Each number is 500 + 25 x the weight over its row's rms, rounded and kept within 0 to 999. Layers, rows and columns count from 0. Numbers have three digits each. The size before them is the row's rms in percent of the matrix's.

# q: layer 5 attention query, 96x96, rms 0.157, rows 91-95, columns 0-95
# k: layer 5 attention key, 96x96, rms 0.165, rows 91-95, columns 0-95
# v: layer 5 attention value, 96x96, rms 0.362, rows 64-95, columns 0-95
# o: layer 5 attention output (transposed), 96x96, rms 0.325, rows 64-95, columns 0-95
# gate: layer 5 MLP gate, 256x96, rms 0.199, rows 0-21, columns 0-95
# up: layer 5 MLP up, 256x96, rms 0.194, rows 0-20, columns 0-95
# down: layer 5 MLP down (transposed), 256x96, rms 0.197, rows 0-20, columns 0-95
q91 140:507532523544483535509517536514480517486454492510527490507471470503530513503484502509516453491531502508516532502489507496483482505511508481538475551484543523526501507509560481564515536537504464551499497544485502522549505531504497486460528507530523545469510489517468531503525508513490493503
k91 143:514496518489484480475520526514541514486475533490490490474505504489500510475438551495523499510481509473451529512502489488546485461487501507492485492539499515488532462543488507546492487519508441476527474582533478497516517450490516488490514508492542523483532493491519492481522504478543508526
q92 171:487498499485484507490488475510529509506504496497503516498519505522502487508541471491560497508491455551481502469520481509505520458543480479475532476487538516490468485486493567549508477476540502516512537488541500519526492496506495431480489492486555497534493483476465523489556467502513510524
k92 161:514516511501500449514467507514513513535494526523464546500540540514514489499502472475460519492488466521518489475483501457509448524499534525507532522475490532485462499524504531478519514505509524494512531534489455539495479488499467480493542505465513576489462538494512502517470484484496471526
q93 156:534527536483522525538498496517490478483542505460516489460509511503504495478490484480503492516542531480496463528474543456510477468494552458521481484505526492498524529542501519510492462521500512534457496496511487491511512445514475471485526481520484493486505485487459535580514519510470511523
k93 152:522511484479484506491464488534469536532479486509470501515472523492503509486456524493490518533511507508491445537490513470468466508467472527461483479507501500529492488447521480522524475486506482482514520496510557472545517461510520451491494457471496520467547457467475489511464515466488490501
q94 168:507499468509515515496487522471487513444466480502506520491538500491496470499492489495488535490491503543500484486503495473490545522499512487546494502489491537522493465526501421486476481498518510532524519517488455507443463513501540470485517457476514484504556456506493463521542529462507504474
k94 159:540502490500556455486473544496534497474471507488491508492499495514466520488510462495460541529487530467447510497506513505489503499531501482495477537493517444542508507507505516491510551493514481495491503500488497486481514514474544488522524476459517469502488457469447550485472440505501514509
q95 139:554515505474478484499479492452499510512496468483509518486541552502502501471485476473493487534520482460509499484472468460522547528502495477524565483456537476476516504501521478514519483471524492483466467465514481500497453476485543514541489500546525485485513492493497534502500525496543478502
k95 145:505481497491509498484489511468487505477499501469514498449459531515474478528496469506489484532522472492490513524477500512471508474481514491509512498488463511515538478471500489545453510520483518474531499487524490523455483484486533475531511493552448587500488538486463511463511456492513479543
v64 140:497512564519502518508545509537519456543487533501511526476527530498500503495490535513475490506503529493488480460537497489464489496454533524513525554527480485505483475437508508494471550504469521512485460506501494501486502456509482470525491457521488467531488498492495482507526534551501521503
o64 141:490499588488501518495533516526514466537498540484518520472509502501499490452511542497476502489460531494472465482545531468458500489465514501505502547513483467512506501471513498516460529500493490508470445486480508534480486510515471498524498444503502476536475470525494494515492535525518520481
v65 149:523483514476479551508483475471530425509525499528512526533533477464505497475498537489473483498501482498486517511519476490491518495505523536494520519540504497513488493451463502494528462559454496494495494535527498503468508481478535496506521526492527467462493484490482485484490461475506426498
o65 148:530491519472486537529480458482536439513515496519480556523542469481506493512495554506482488497514514488501510507513492499484521496492523526486540496538511506518481480465438492482513470546473499484495467512509511491475489456475542529515552506497512473458468474482487496472488492486503447512
v66 151:537518488523523460488481510447502501499524519516542527508492485492496507515479496494552490493507557528512517428491504468505469498474513519525526509486464523499528518483506507503525434549481503507506521486437506506517512461504472522568519501498491498525507448485481475471496505504489511506
o66 149:539533504493524480492485499466502501499492513500543526509483520488493523467486491479505503513525564518503518426496493466504456484497548509537512511487462525515527525482511506508527446546508511510528481500478503504510491491497450511561506537511464499507520446479467450472517504506504494499
v67 149:504542517483506505532489502486528499456494519518504467505453465480497463483513477522515529529478512506526513466448502521531531479472551489510523480480493522513536491504533485520541490497502538515511481472503504487503500516467481450481524478485521489506528551494501436459508460469495552506
o67 147:487531492471501504525474503481538514451539533533493468482458444489468469487509470503524531540492524500518471455464497510518551484436535490481515486508492502508533498496507497486526520498511520505520510460524510491515486518465469451482520485488515470519501528479525477463523473468491532515
v68 138:500476486484515530491457500528493500529500518480526455483517400508489458478504478540497488481499498522519470451486506485483502482498560506490516477495512508500505488476523465470496496491515495459462530546534509465517484526534516541459529492525517509501468479515485514480458492514517497483
o68 134:507487481519515506490501498515504508509492529496523471494507430491498471488507506530471500479488506527520462441464516438532495497526528512489494488515526511515494492500517483499522474516527505447468528501528506459524472509509546551447529527516492502520479479553463542487483496520549503471
v69 136:448485531508483531503474501486530505464452459472496512561519527472501457524512511504534538507492469442522526502476496490490536524507492492480484511515500505502467485479461528487504487528493499536539516510495536510518525519521460495542548517523484514476510449496499469514495473538491530510
o69 135:454519518495466512515473492495508495470488505467483499576513541477528489488519506480528542494501468493535514503515507471499503546503465482486519513494528505503461493506449520492480498551508524547502482496522533502514507499447472459510530545556505516500520479515476452526492477516521524496
v70 144:489538527519473510493496479509499510488522529511504510450481495462477495568528485549466504477453483495542473516470517444480479520529516483525450520503537524477510480455494512498546504501491479514534492500488496470489508534473536543533520527524518475493500502464518507512522515464494480513
o70 144:504498527531480505493512485490502533469478542533463519458492477480505493524509517548518476494451489459541518515499536446484494520559508477550452511507534490503494490447483507492534520519489494505534485493503511469514519527467524518550512500523503485513488513491521496518514505445463523513
v71 137:462499472514503488502485484488517496488512493462486563494473490507508510490522537511482457488517483486486519513505489479548558456462540520441508474530446514509482499514468480455554533486464469518491509485476519494507508506511518524527525494451527525497500524471490465540500524510501503483
o71 137:473510491501499516501515471494506486482504503449502542482481493509547509504503508498496484501524481479467484534470505470541563484469549502478469514527455545515474528529474482471536541488470506541496519494456520475478499507486505519529527497467541521516523514509479486522475463549491506459
v72 149:467523521511494495504492470514494536495520482479512510482450521482495498500510503487524507471464503533429487512532474537485452485504508539511489468555543542470532506525484508464493521538481535482506519493488497479504463520544485495498509466538512518505543475472475524507495440505514523496
o72 148:476524501501511496487480482513521562520506478489505531479483523497495520491521491490512533472489472509463491504521468536505450463535489552506484496542533513479532471518493504457493519545481540500508510513514482469509450522546471516480514453535489495522513458467488505489475450518487542504
v73 150:527486526543514455481481499506499461523498511495477487497493516528534465474443471522493487507481491502488474489495478509548519493564465488481497493501498503481530436424498464475497501498528496508522497481493546529483467510531508522478536509516533488497536509505499528482532538490494540479
o73 146:524466539539515468457462478548504470513497488484494501491498515531510446482457475530533478501488506510497484480496491489549537508531467462497475490479492510464526467440469482490499485478523495526520476490491542532502458499520499502471522505508526494469527522476480529471528494507488555500
v74 145:520485487496526514497497522499511546489502497488471542447492483446505520478482497520536495502458460441508510491505529475490488484518505507518497518492459513472469509479511514477432475513455484548493508488493473453490503510519533507478468453482533519505531539521526501534502472534515466498
o74 145:548515491509546524523506511504507552468491521501474502452503545488517523528452513527499521522468477482509505462523514481498458486490521495512508529464466510482451485502493526491444451504442506532501496489504502480478521473493515505492477482474537495491524538542497532482483471520533468501
v75 139:529532537506477476481492520515483502453528479469480497516499474485493491483494518498498484458534539495508489458483531469514521470519510488463487524499474504489513491501494551504500464477524530488493516521536463525509501535540541490539455517547524470475511514508487503566502484444538520496
o75 135:504553525481487503484482477470497483428524464467493516506502482476486518508489526517503487459536533488540501461513510493520518450518474502473522512479481508500510496469499552515499480468546534510503523528495472501525509550535541514499464468539514473487509524514488495564493493474511506489
v76 149:525496512492507471511528472468505501517498514477519536515493486541523488482564475505466463502485578493494498545470467462491520520489527514503471445476500502483492442503496520493464489512531475498532475516489494486469521502507469500468487513488505528541529485523449513518493534537511477511
o76 148:509473526489510463537534508471517510520528516479486527481479502539506507519565492501475481492489579520494488537453493449483500522504508524498473460502483519468485461475497502482468473484511504512535499518485487502480489488484492481447494512540479551527534531523482504512505533524495463527
v77 154:487517481491509515498506481468501453474489508496502518456501523489485528492514499459538515522542502473523497509520518540461464514510519484477495478470520480497463463503477519483507479516522492459472522493452486529496510504550519461515460497497573503480486472523511470496552549489548524515
o77 150:499510492481516531497491480457493493480479499494487518466517530503501544508535485471541517519536503451512463521506494497482488514500533494484472497477526503518494483531445482491488468494544479444481497484452477523500501489548527484518472504521557483483500476529517491480544545523526553529
v78 151:468476501542520501475467448537491510499506497469506481535541508524512559523489490516478511544498544483500518491492501456490527496471530496487535492487538485506472495507529521494460520574524515491497549512488544466506506464507499516501489497491496478492487564506513485511512462484509546510
o78 150:483471493528526492473494451520480504514480490492504482523508494538500544507501492514479536552499569490519530484490498456496530498472512536491517504480540472497487470514519526495471529562512523458480530516484537488496507463488490496511493470489491503477460559488497482525512461514533549507
v79 137:490528501537493544494475536557483459503487452505530508507485490487567454513503509454546488470550532472527500500521504515492497494518499493490554492470504523558523479490475518499492520514489540450513478513501494495483507520469502506485516450510531495482480513516474525514475512524514493520
o79 135:491522507525522549475458517561513453495465515518519510492470505466553473473503503477561505494538541509522487512510486517480506493533483512503528464498503550529497465496495520473484516506512555451505470505524483468486497518480507481478480466513541503504494510528489477498512517499542461485
v80 153:461530500485531492505502475517523519521508518522507507505494517481519442473502476482488479475545573503519516530484525525522535516512477517530464553518476514488486444537510476501499532530476521506452481489509499507520504486487486510549521470487507509530510517450545510502499487448509474514
o80 144:503526479531538477550504490512533507527511481535503515517470519500503439485469491468505488478526567480517504547483533519536527505505489506488456551519472538513488443520500497533498529506483514495447480498513487507531516480500504502545502473521475509534524491485537516507524480467494483516
v81 151:508545459441474517486544495518533490530486461500497517508474532505500524516542485530470526519455549469487472473479476514538504505553519529488496458483491503537510503514536520511463525517451493476481546525505504529504489495489490522486495497533506485487539477520535497468490507515474488479
o81 148:475554472429465517476546521517508499523468470511488512488456525502493508489520521516488529519440537482469465502487492493536522523536502506487508437458487492501504489523524508518462505506474529478467472524495500519491504493483500520488509536535476468455529507503525512465488479485472498494
v82 146:508544510478511474488502517458510545556511507468556480527544516496505512513509510516480507487497470545491514447492537566500498510474475524536499482504530500499485511507505458509524481503491495486527518488533508441499492524501524460514482487499506498507501524476471527543497540555513535516
o82 146:475540529493525479490544532448506528562492507502550488506517520482492494508487517529481517503497475569478502465505533545506506511478495517539495496492514514490483473502516438530542479505526514494525503489512507458493486521515524455539504477532525522483493518457488527535512501534501503515
v83 152:494514526497495529496482516474514553500472515567513491466479484475519503503522497514498504528544532503484539524494452481523509482484497459463485499518510505475504521487531517491531494550513497432481529484511504508472466510549536484500496526448479505512492533471543510536491506551492501489
o83 149:498539506505489506489447503477538547505498516544486517460504508474531504507513504534495488502510521511472536519526472462514502485475494470455508498523513513468489507514508527504539505565520491464464520481499524521477485507542543466509502536466472524511527536474529512548488526547477492477
v84 140:461501546507517505467529545517496502472495506487526509443517503533499536485529497479474519492451449485475471492500553480522535502493576458506552483512463512504480505494502458526508498490544499492470488490524525528519476464497457519477487505504485491502507468474502514506497483513505463493
o84 144:462487492536511507457476544511519497493479494491494495449532505523474534493524498473487499489466439506485450509506541468507531487492573471499530490520454520517480505469508486510474516507523518516509480532532537496527495449513518494491470526508455492472486493473509503527516478504531459509
v85 139:553493507525517504523495525483506478508505468459520510521523486445507485488509503488559550507495499546486535553481488485503483544463516474486470514494492517510465492539502463500514493493509461509468509502542524472503506471509508515487484498520517508557462506504544529450517503513465466528
o85 136:539498502507509474484473525452509494504494498436518518498533477490496517463490531456550547518460518537498575530491525479487480527483500468483488493493504506499472508536483490519530509497505466502469502508518498463512504479501514488463506476494481488538474504507518509427485513505464456523
v86 136:506511533517518506455512505514491494480474504554495529484521493544535462512511507500513496473483503517510515517542530509463532432491461514502485507433505494519470490491507492509495520487483449529493536479551559490488504473503483517538500529475479501490528529485468484531552479486487498494
o86 136:504516546510497500457529487497500486473479495543507518494513511537517474522531467463489519489499490529495511512497517476476522436483456530499514525484490524526467466531506496500479524469538461548479537475572527504490500488495461560534511545470516489508520516489481516518509501493501501517
v87 148:487508537533451479513525483510526473520496525509444465476462475503496488496522509467462476532499476517471517449481542507472525476508501481457468546510498514518471494477528527494509443502515496487482524487504533451487522535489506501489478472497498506524503505496507518448483522528546504546
o87 146:493518550496463477542512486530527453518497502490446480455481502498490504477504502492460483544507469510483522475496532516476516492495509481460473546494523520498490494488529551495527461491531509510478493504511526448484518533501533488492467498533484511507517507472524519438507517522558524517
v88 151:516487522519510472513509461492495491467504500507497494495511506494505451473523518573522515549484541492492508490501493494492492518506491536466500526488547488507519571465474481516514513481496475520431494492521474538546454504527482523506502461487515532501513526484476499498472524517557523519
o88 144:489513502506512496530490492502492504481501479495513515500511511505477462514532524565562506487479534491483497483511489483503461494456500494455498494495542489511525581477505481495511535460497520515462491487507477488525475483521477524521524494509506555508524532483481525489475492490578500556
v89 148:496479513463531500499514446474487434511501491505512459505537527506492516466472448521486558475510480523491545497527513503539498481479524491550472504507526507500518497494503507502491443506505461488536502545486521528493521530522508527509517460514472510461499525497498509548457533493478506513
o89 146:489481509441514491529507446495514449497501509495533465487535535515499494481493429523495582463525492529493513494499485483538497505487506476560493493525548516506527508482493463498504473510497476474520488538509514505493527499510510544493502473511479485483518532508494507538468516496460480511
v90 131:500485482496499485483546501520487520501478532503489487531491540497550518508468515516483519515512494525532486521480544476477560548525492523526528463482497517488515484520454486485520522545550496445503547490510478496532507527486529518505523493530504480484481483487489468468572509495523474500
o90 133:502506498498501480494522510548498492488516507470505490523499592513504529545455537524465511525502528531520453542495531503482520518513530485488521469480524495503504486512460494512528554521550518489513550465491497499519492550495502513501534517502490495512461480500499497489551516463501496472
v91 155:522498508542533522515527492469532499479522470510489521488481493518500487478465528476477521542445483487550518518495529519432497476447482541484471483485496539511497476533525489515522549526505519494495521512479467519500469529514496503460524536527477467506518494500535523513464509529521527500
o91 153:506470505508523536519520485482551507463497468516510516494487519516467501451477534510501487533465478476542514497498507526420491481464468509509474473497528575531504505513512471520493548527515510526501513522481485517494468511504492479446504543511496476497516501511539507514469513520518531484
v92 154:535540492465504481495494469534547464484502498503477498565461491506448510502490533469528499528503512486491558494508559507517483504540510505494543486493489458455496494479494500531477512490525513472553529478505513483511502516516485486490562505521488498529494520474502516491543505516467475477
o92 150:515534506486519498501491468523563464502479495505485504539470497513461506536504488462528486529488478497487528475515565508505476507534533506491545503496499486475492516483512506535477519471504491452537543482494517541482513512512477484473575493546508505502521525502498483488548483543483488473
v93 142:498491483537517479510529484506466483492491559465560475501485503540528471518533501461498475487507465485465504509447476504515484505530493510483514502508459484469504530507499510491548576514502492546515516543486526484498505496545495466525514452503477477453491497518507498481476516511526487497
o93 140:480524493536538513533540469503466500482494553457513471487493513526524469480511506465510475493508494486472474479447478528499473496537470525477522484506477497470515518491456499465522562514509487543502521528483556493505517477537513460534517469502469478460482491499500503479482528522513488498
v94 140:483476507513542470528523537482465519505506502542525452512482508496465458490515516519526517461511533516499473474479494455468454474535532522503491458481474464517470491515436484486510511524496491476534508511528500480444529491478524482458492460495519508502540513520539495490507499514490496517
o94 140:482512525486516463513516550498461474514508475541508478494497493506470474507513508506509479434501523517501504470498479446463452463504519497483492478466470470508493466528447477492503533539487515484560525504533514474462537524487532484464492479487519515487508486523535494451507492524488503498
v95 149:517517486495521500540515493461461522528491495543522542461526500519532486524538485531477491490512473461476516491495514500481464472483465498420510507485485487504495497540480524502492464506487494506559463516541485459548489509476530515528525473495494474525486475507508493470522494494494511448
o95 143:507495481511511505535502496495470504518487522527529538472515529497517508519548469520483478492501467488496513492492514492502491479477441542438498468457495505500483530521475536528512482499485497512556437522535475473526476515465536499518501496487475460524494498491498494483559513509481498438
gate0 108:483508499531518535455507526486516496470537497519458439530497548469504545454550518509461497474505529523470461507430500501493470492480475453522499476531486470500513446515481515489509493498510511488487502490474518464486477466509488520527510511479491509512504538461496523509528492486506493489
up0 096:531518500501557513498502495514489532519535502526503482526479526516465467508501519501483500503503515496513469519564479541516540508481533475452500519519513546477518566496522529491529514494514499537474486519491482485510492455444526491447506477508485500512524530513531490485532515484527535464
down0 105:494534509488508477510503525518478483481467466506510441502533533499500489502497516514481447501475572531477469534541462489545534522526490455451481494501478515534489515503536504488515521509519487509485509443503508490492499481519519481495508518438526494474473510499519505498479527444481517509
gate1 105:547526459519497498492510499456476459505497467567502473484470543514527515488499552488469451498479469490518499511503508496480505528541504511533522526499534506470542475523489486493495532501504470496493488459467464502502524510469483516493466478477496523510491509451451493462513474512541492524
up1 104:499489527522462543538520498463494512532455512506543505522416512501513490502450524491555560484519493510507476504487502519494495520533524491466490502505543488474476466502496528499519480464463480502485532533525513526490498486466498509515485494514509477520488453512526531493474484466529497521
down1 108:509528536517534526503536523512499451475519490480518513497531466492425496527519474514492488502518496535478461497525460514502531489476477456477499506497458544506456495519486521533486482483477522505534470494542515491510524518547504477516523500478479495468476518531479538532488529526486512460
gate2 101:494515550500467489520471514463475486513484500570498482546484510536478517521539516541493500524517466477523468474548471520513520548466490491516458487525464503502519486473486534522510485513542477471483503486481532511531506493528471500512471510482512502523519498489462550477502472469482476480
up2 097:490501499485495489525490507503486498474511485478562523566482465518506447490500472531506452507528456460454492468533520520455518536511509486493533464501546484503494513477501505501505494526494489488520542525461479537501484495502514542520464494480481558515545514484507481485490504479506532496
down2 099:478490490468472478490468500488456520501497516552528490523468490526485536527553496513442536520455463505518498517529481514488524477483477470492489479527487526490531488492533501527495445489523469475513494542529482531541463523511481479503478479449502503525501499466476481489516494484475518463
gate3 089:529527530477506526510522513510477491536533501516491522481534516524477498533474505517518498501489488491521492545499490519534505548463461493514507518555502528521474542537487476489522464529492511458546554495504509493507525497458478461495461506550509505496482439476477509544518526510499487514
up3 097:466551540487525513465468501511522503501483496502507469460517549491492483464538509495513506521525494508514494509512543525524492514505519509482489501511475462508572515515491476540515532529510478519499462484473493518509498540475481489515521528442483518524473518531494476543500448467525539520
down3 093:516470483489478505510502542515498481537499491479517477505488513519460469506502494480460503550513490431469499515490513564492493545527477517489493502513508482469508504537493508518496474507502480522506529526530428525509507487447478525511535470521454504497534459515521518473503502536540478487
gate4 105:440486464538530489520448468501506517496519468502491491481451535521526490508518490485462514504455482483529508505512479471532491470461466484497494532511513520481546518463486529501505500521490468448476502471556475493505506522478478505472462506548542488473500478506528479483490525508489489523
up4 105:542520509502525472499564467470508474482510470525523511528472497480524511545511466464454497507521433481491518479488483492492508541493516482476514428539504464483526502495532512491505519459456483508501470541500514485540487489509480476502465491468476514513532512501544509497486506519509498491
down4 106:519498539503520522454456479491514436494500516541470525514493481534495504531488494506513510515540500557519537539508484529457446507498521459478525475499558484493497496480510491515453483516540480501511503528504487549500488517481485535449514509493506527497522491521491486505502509508499453534
gate5 098:463443529486517491508520502487479498503502458556488509511466478515480561510533543485495524513540528513516544486524491508496504511533546526551540504479453524527463512531490525523511475492514493496492511518516494494503476498489533452490520465525501505475546475487488523508516510486552499518
up5 100:517440451485516487520541515510510461491544510512523482428529499497537485518517493494462545527494484467494511499490472509510506505485485536491511499470521495505517498480468564533500566492521494532515466469527488487527503529516480477509509490525477526521530505505495506496497447508496507457
down5 093:500480491486538483447470498509467580507497501524462483480500473490471478504503522532510469499498517473489524543503465474499507520464515500478463507459494525525485501466518527545487496521413511491486494531505527513486489487472500467501490486510545507517522481497526487516511479438514497499
gate6 108:489490527527565515503495500470493468522495500518517481527455507482530488498475535504533476499513471502541475507483509513533508506490509500511554471467520497501515530502471481444492513504471444472499541490512476544515534468486527507508476534487479553494497466456498522476494471491540540506
up6 109:463482484478530504504514548525479508455502488564470495481514495527529492496510534495484518520510486513507505491468517473506492494527472445507467530505463534480501499511531495484507478455471487482487518509500491509531439461523505514548507470526515477476510515538524554500481463517463481458
down6 112:496497484517445482511510512503513546473483479508484523538516523522533521543545469503483516477508489487480539536492480504508489499476467498450514564523527520476470563512493509521483501536512514502481514516525490507545492466555520514533496488466478493527520533527522512516512490524523470535
gate7 055:511510492463483520509514517527522465501481513528493489491515504551513490542520482495512520512492512541468493495543523470473522523525493505475492498498479517563500528531510508554468517472536503528512498527497525461520511518553555542529509477464480485527501506502475442509465498542496528485
up7 090:501460503448481513505486518499513496485494507491534457496469489467502526538498508508510503461512523474466505538491483508472539470495444514476479458483512504493516462477548456515486477513504483530490502498495519451537491515511482486537466482541490438473548515474466489466527502507497476520
down7 102:486506510525510464507515466510513522497476495519479524482563511515502497457529462485477508505471493521538497455492486492513464536515524515529520519506477536489455521519476556482516525488475506474527514473504473530461522469507496519495553539498514553508446535544486513522477495487501520492
gate8 091:528512512506510485495530497491498488500470537521550493514481541477482512473470449476506488488483489528539491531494508458507485498508475510454496530522528539457501499495500494463526514475494502462493489485492528469481519476472465458457470497472488465477499461538516535535536433488520508517
up8 095:548560467503515513468489476517485508540493518474506467521527502537494515506566476502479519497504538521524491539465478536456512483529507458502475531519481498528548521531502505494497499483436507534517466493498529524478509548507500483485514492476479518500528475499524480486504520492545500503
down8 090:464497517483481488494495520524505482483568470507454494453560516515491489522473491558521498482495466506483502484485495503515518513500534538524505503494466499482475458474472534522502514549529507494503541469527464493537461466501499536502525485511479487453533522516505511501524523548508522488
gate9 086:472485435489556482513496514514510505535478476474492539481484506472490481535488449498468468508543504497511493512490480477493480543534503456488505526474499536535505527478495467518477509529479477512494522494502510529564463457519480492507504531531504505448544510492505477492546498518514515516
up9 086:508470502523495497473469506495531493521538497491514502498479478458492514468458544469516507475540470484460519495476502453491501528502472478528464498512474461501506488520463550479472531510469483491481492474479519505545539522534493506541498483500507480530531460491556515504460518459492522532
down9 088:482458433534524501480492484483493499492476486523510468501499518457509484530493455481487470468510506498520480502482461489529497530548519459514513508429488536495466523503491526539462495503508524485510536490535448504528471479497458480513517488513521551494505543472493506482516491490508507527
gate10 108:506503502552512474525444515526469503488542504468487477481500510529522529480522527509548463487463475434502526504524522474531522524479446511505526478532492538491496504510515481504505505499516484495523547445486511541544483496498488463530491491520492509453500488502489511476501473482501503453
up10 101:464499533480518472491473540508532460496464488504452490511538518492484516496488509500513451491518453478519504495470497495499469523529510532482533492512471477490509540531525470460438480541527521525506497514472489477497500482529510507560506509495492487533499497518512480479504489444506546448
down10 102:475493490524476481543499491534477456522518506514497499526498459483452513500470500493508560529489510489454498530483527516453519540464517500476529512537460536479557511527486485518487513525560535500529523525516474507520482520487464522513514519532476484528499508484476529484503496467516490497
gate11 094:490484518477514490492532519532523537512501462522475500551497516483493497540513506539477531461535481480491543496487494534543495549483511473533453481489495488538500476513453503497516502463553509537523494468522496451513513468503465539493502500474497537475503473488479523505495474468531492532
up11 090:514550519447488481499515498533502521489457489468494489485529526533518496482479454509475490494468486446452535495481500514510544506473472507525514495553525542508529462475496489517481516486510490459488460497487525507525504532487463498492494477523477489470515500517545520467538489523484449511
down11 094:545498479492548480508527511500517459522459498536473518528514470484471504491520508483506511516496540482482528481539472531531451500466488490475527515495500518520462497484483478540544508538519506515464522534483492526522550491504507478496511469450538465504507476530513530490487513495487549459
gate12 112:466495471553493493479464464477501521473504500476501474541494535548488457480559515524507510470478507534486504543479482557463472504488478485518534525515494498509509525488459514477480488484532513455500541503514512487506523464478454509501463504522487482496495500492504539482526535523485501458
up12 112:532470492511436491500480493498496524465488519521524494504495488485475532509494477490507489507512499542449502467504489492494484477521481492468494512547493476521482475483490516485509489508453576504543510530516492515462501471472519565476494513476525502477448513501535513543544553513502493501
down12 118:528497466520546453486476526460522506478510501484471529514490463509447489466483539522501462477487525506494524497513482470517523503513495485498467499549471503551525472476506516535513500510464486541465511530479487498545500496454472525500516545473475518524521490497491517546486517471500464480
gate13 087:490524453482490518497517517503491456477454490486460494503490508460487469512489450529513520509472520485521513488482504456533454481487477509500502495514492454494480457489496471487487490474500474508522523514521511507534498536519430427519485498511443502518494465501511538490536481540514507491
up13 092:515460536512483448497531503495520509513456494513497509489506473502503459545494460469528470506527507515540488490499509552522463506500521502516518453492517509513538508488556492551502550533510459542498474540482493466519488471449486502506491502521539500469482477507532520524513491525503515509
down13 096:479513478440488527499503521502503439471532498495501565468488547497458460484509484502520536498494483502505517512473486484509481485473513517493510469538446469516468500482500460469450492504470473483496490477535509480500509526517521489498498446516452505509513538503468531503509532521519521471
gate14 107:455450502530502536472487522533520515493525459498486487543535514466482519463519517482459476472509473475513552491482521519493505512478519497497538490494484470532464478434466485497464485537473487501472542487439488514498507523493501442496511488531506510492498487483504476490514483494511534516
up14 105:509462532449541500499500484474476518505470478476481489471522497455530465505529508521501496502491538515491542489484549542535436490494496516520487499528468488513495505521477463498503539491442502506483484505564488461520551490502499493542490468511492491498456529497480486500514481528491512485
down14 105:531508531479471467499517483474494487463556516462490467464477525510526504529499467532511486506521541519449488506477528518503496531525495503489498501480510480480565528509502472522491500507467524500540428473490514523491512517520490464530533492530461523469495534511515524511521501508541532505
gate15 093:468506497513489501512534517443458488488526467581518478509464507480545508465499508471486453500500479496477513486512510471471530563531501536507531515471527516496528497509510489508499515503523465475501491502455502488526506496529522512514487512514530512520522537504431503500495450487506505527
up15 095:460475455484481525489472517536519481481452537464511548482514478511468480495500488503473511512527509553523459501527521486502478516474476510509505469505488506493481518493459537490524492466456513519464545490487479500504514526531477499518536482507458456505561513492538497486532520528506525521
down15 092:515503511514507480514553519479487491491471477491515478461453484505508520476488497496473484503483480485472534507504489459478499495536448458495540510504497467495502499526543462512521522519502480455509496513483469522546535542470478529516512521534563514478479469497431521484474494520493480516
gate16 104:487477476468556526457523500536535491504504488538508507497538513523492533503532490458491520531480482476526538496493489507535476479455459452503500496481472539480484525436495486464522485481512543496511529514474530501491502533538504461518533479513491520534510451478502509517506477504480513504
up16 099:469486476498454480485465470515488493524464534505515481520499494497441507509483461524513533496504523493504466512514520431499479496502498539521523507501549523487526491498485552544497529517459523547499532470507512458491507493515506512495498510494553442501500505487537529502526531507541480508
down16 106:516513504522509482481465510501495462504485533476498471502445513515535500502434500507490477526504510500516522504482519512498526527489549548483476476490544470491528532539528479521504509528466498484489508537513499517496520480426506510447512523499471484494538511512523492468548500446495531509
gate17 103:530513473500507525474521519523518506475507482501468467483489459512511502497513480512502526499499485488455503495503484470503500567487493521482524528487521501499513482477461514503551509496489474481526501509464461480490518492440489506485410476534524543514478469434483520527495515519532469500
up17 097:486483544538489501529555524512490515476528488549525551520492494526495496498501493512484551470525499510496495538467541519443500515535525525478539493485514536482511486561516495482507488519488484471515481536466525482497496507521487538530469491464486520485459554515503488485525487510493508480
down17 102:516528493546470490516495502476499466471547496500472510517495462499532468491540571512525492510484476471469484496561485492487470497531519474457526550465512488501524456496514497471500482503498461490491512538489483469514475495468489545480504457479505535506523476498521504519470539499503509472
gate18 107:549522499495485532505516514495540503550525444546482500524474481537536501491496508508521485487517458476507500512476497462510565473493483512494509513472491546470495490487504497459486470492496498505557528501468529495501470523505494493485442502521481507503469462486472553540460483491511511503
up18 101:549520494489507512463504514509487435532485465460495479512518506493506478510534529506543471494482546457473478515542543505535534499490527496477521527488551518492494521496518496499516541524452493480545538498506484488486475477534479459486502515519491513467466455508462514492524524512500497510
down18 110:520489475501488486521532548491506516499458483507505461555474504537463502531479531505487547456473516490486532485511518481516533488547510552512475528487471518486501467479506502476475523537476513493520497504511510480453487527504476474512485505507488525470463477470491536470489508534431507476
gate19 103:485449498486482489509533443478543479485527465516500503464502471514512459514536490500482488482527497502512473482519478514498523527512487486493521544465528496489504507498509477524453454545497474514508513535514490486527492516448478474537499489491524538518476520490530524423528484482517458502
up19 111:559528486565501453493524461498563468514500471512490489475477496488509544510511517488511500501510506517522522504464477502523498499485511470499528538489495537500484501500508499427510489490476521527507481473430477536461488489482526514469495491512462504545507498501483511480484454474479492498
down19 101:492498500508501466506505515504526440487546511497475540497510499515502517457507495470534519481474518526500467526504489506511507519451478499483523533503494483546485476512454512509509500499519478530495506535477460555474510493500485489494483504495510533516473517506400499495541556472495527525
gate20 101:520503483487525480506525476506518493557498479508505493479482470516480486503525512514457526532532463498536488505539459440461466481511506443495494540516507555482523481491473544563497502503505500515527484436491502496521491514493472512507480511506507519451501467462517530501516489492523486486
up20 098:526521522497485542440530492491512515467509499505506503513488480537481498520511478472506448534508518522496509511526494507547540477523498513496474472474554511555448547535507472491497476500508520532568539522482483492511493496497497532502462473481451505493522509500516517477455498498486485491
down20 093:512484499489504480587510450469511498517501479471467481510486518511435489515470512490486492516465473484492512460493504465527489459524478513489526482493562508504455469506498505504528498481464471495519508438469509495530487490477519506502510509459466506516465489497495466503526524478517505458
gate21 119:507468513460531536470532504507502529477539520564507499531520496504508508494496490479526488506512437523511499519499554491513510508565511490468533508526528498500539473514484506511523514534469485479499467458467549499524497493479467481498482477473486532527536503505510513477451496510533487535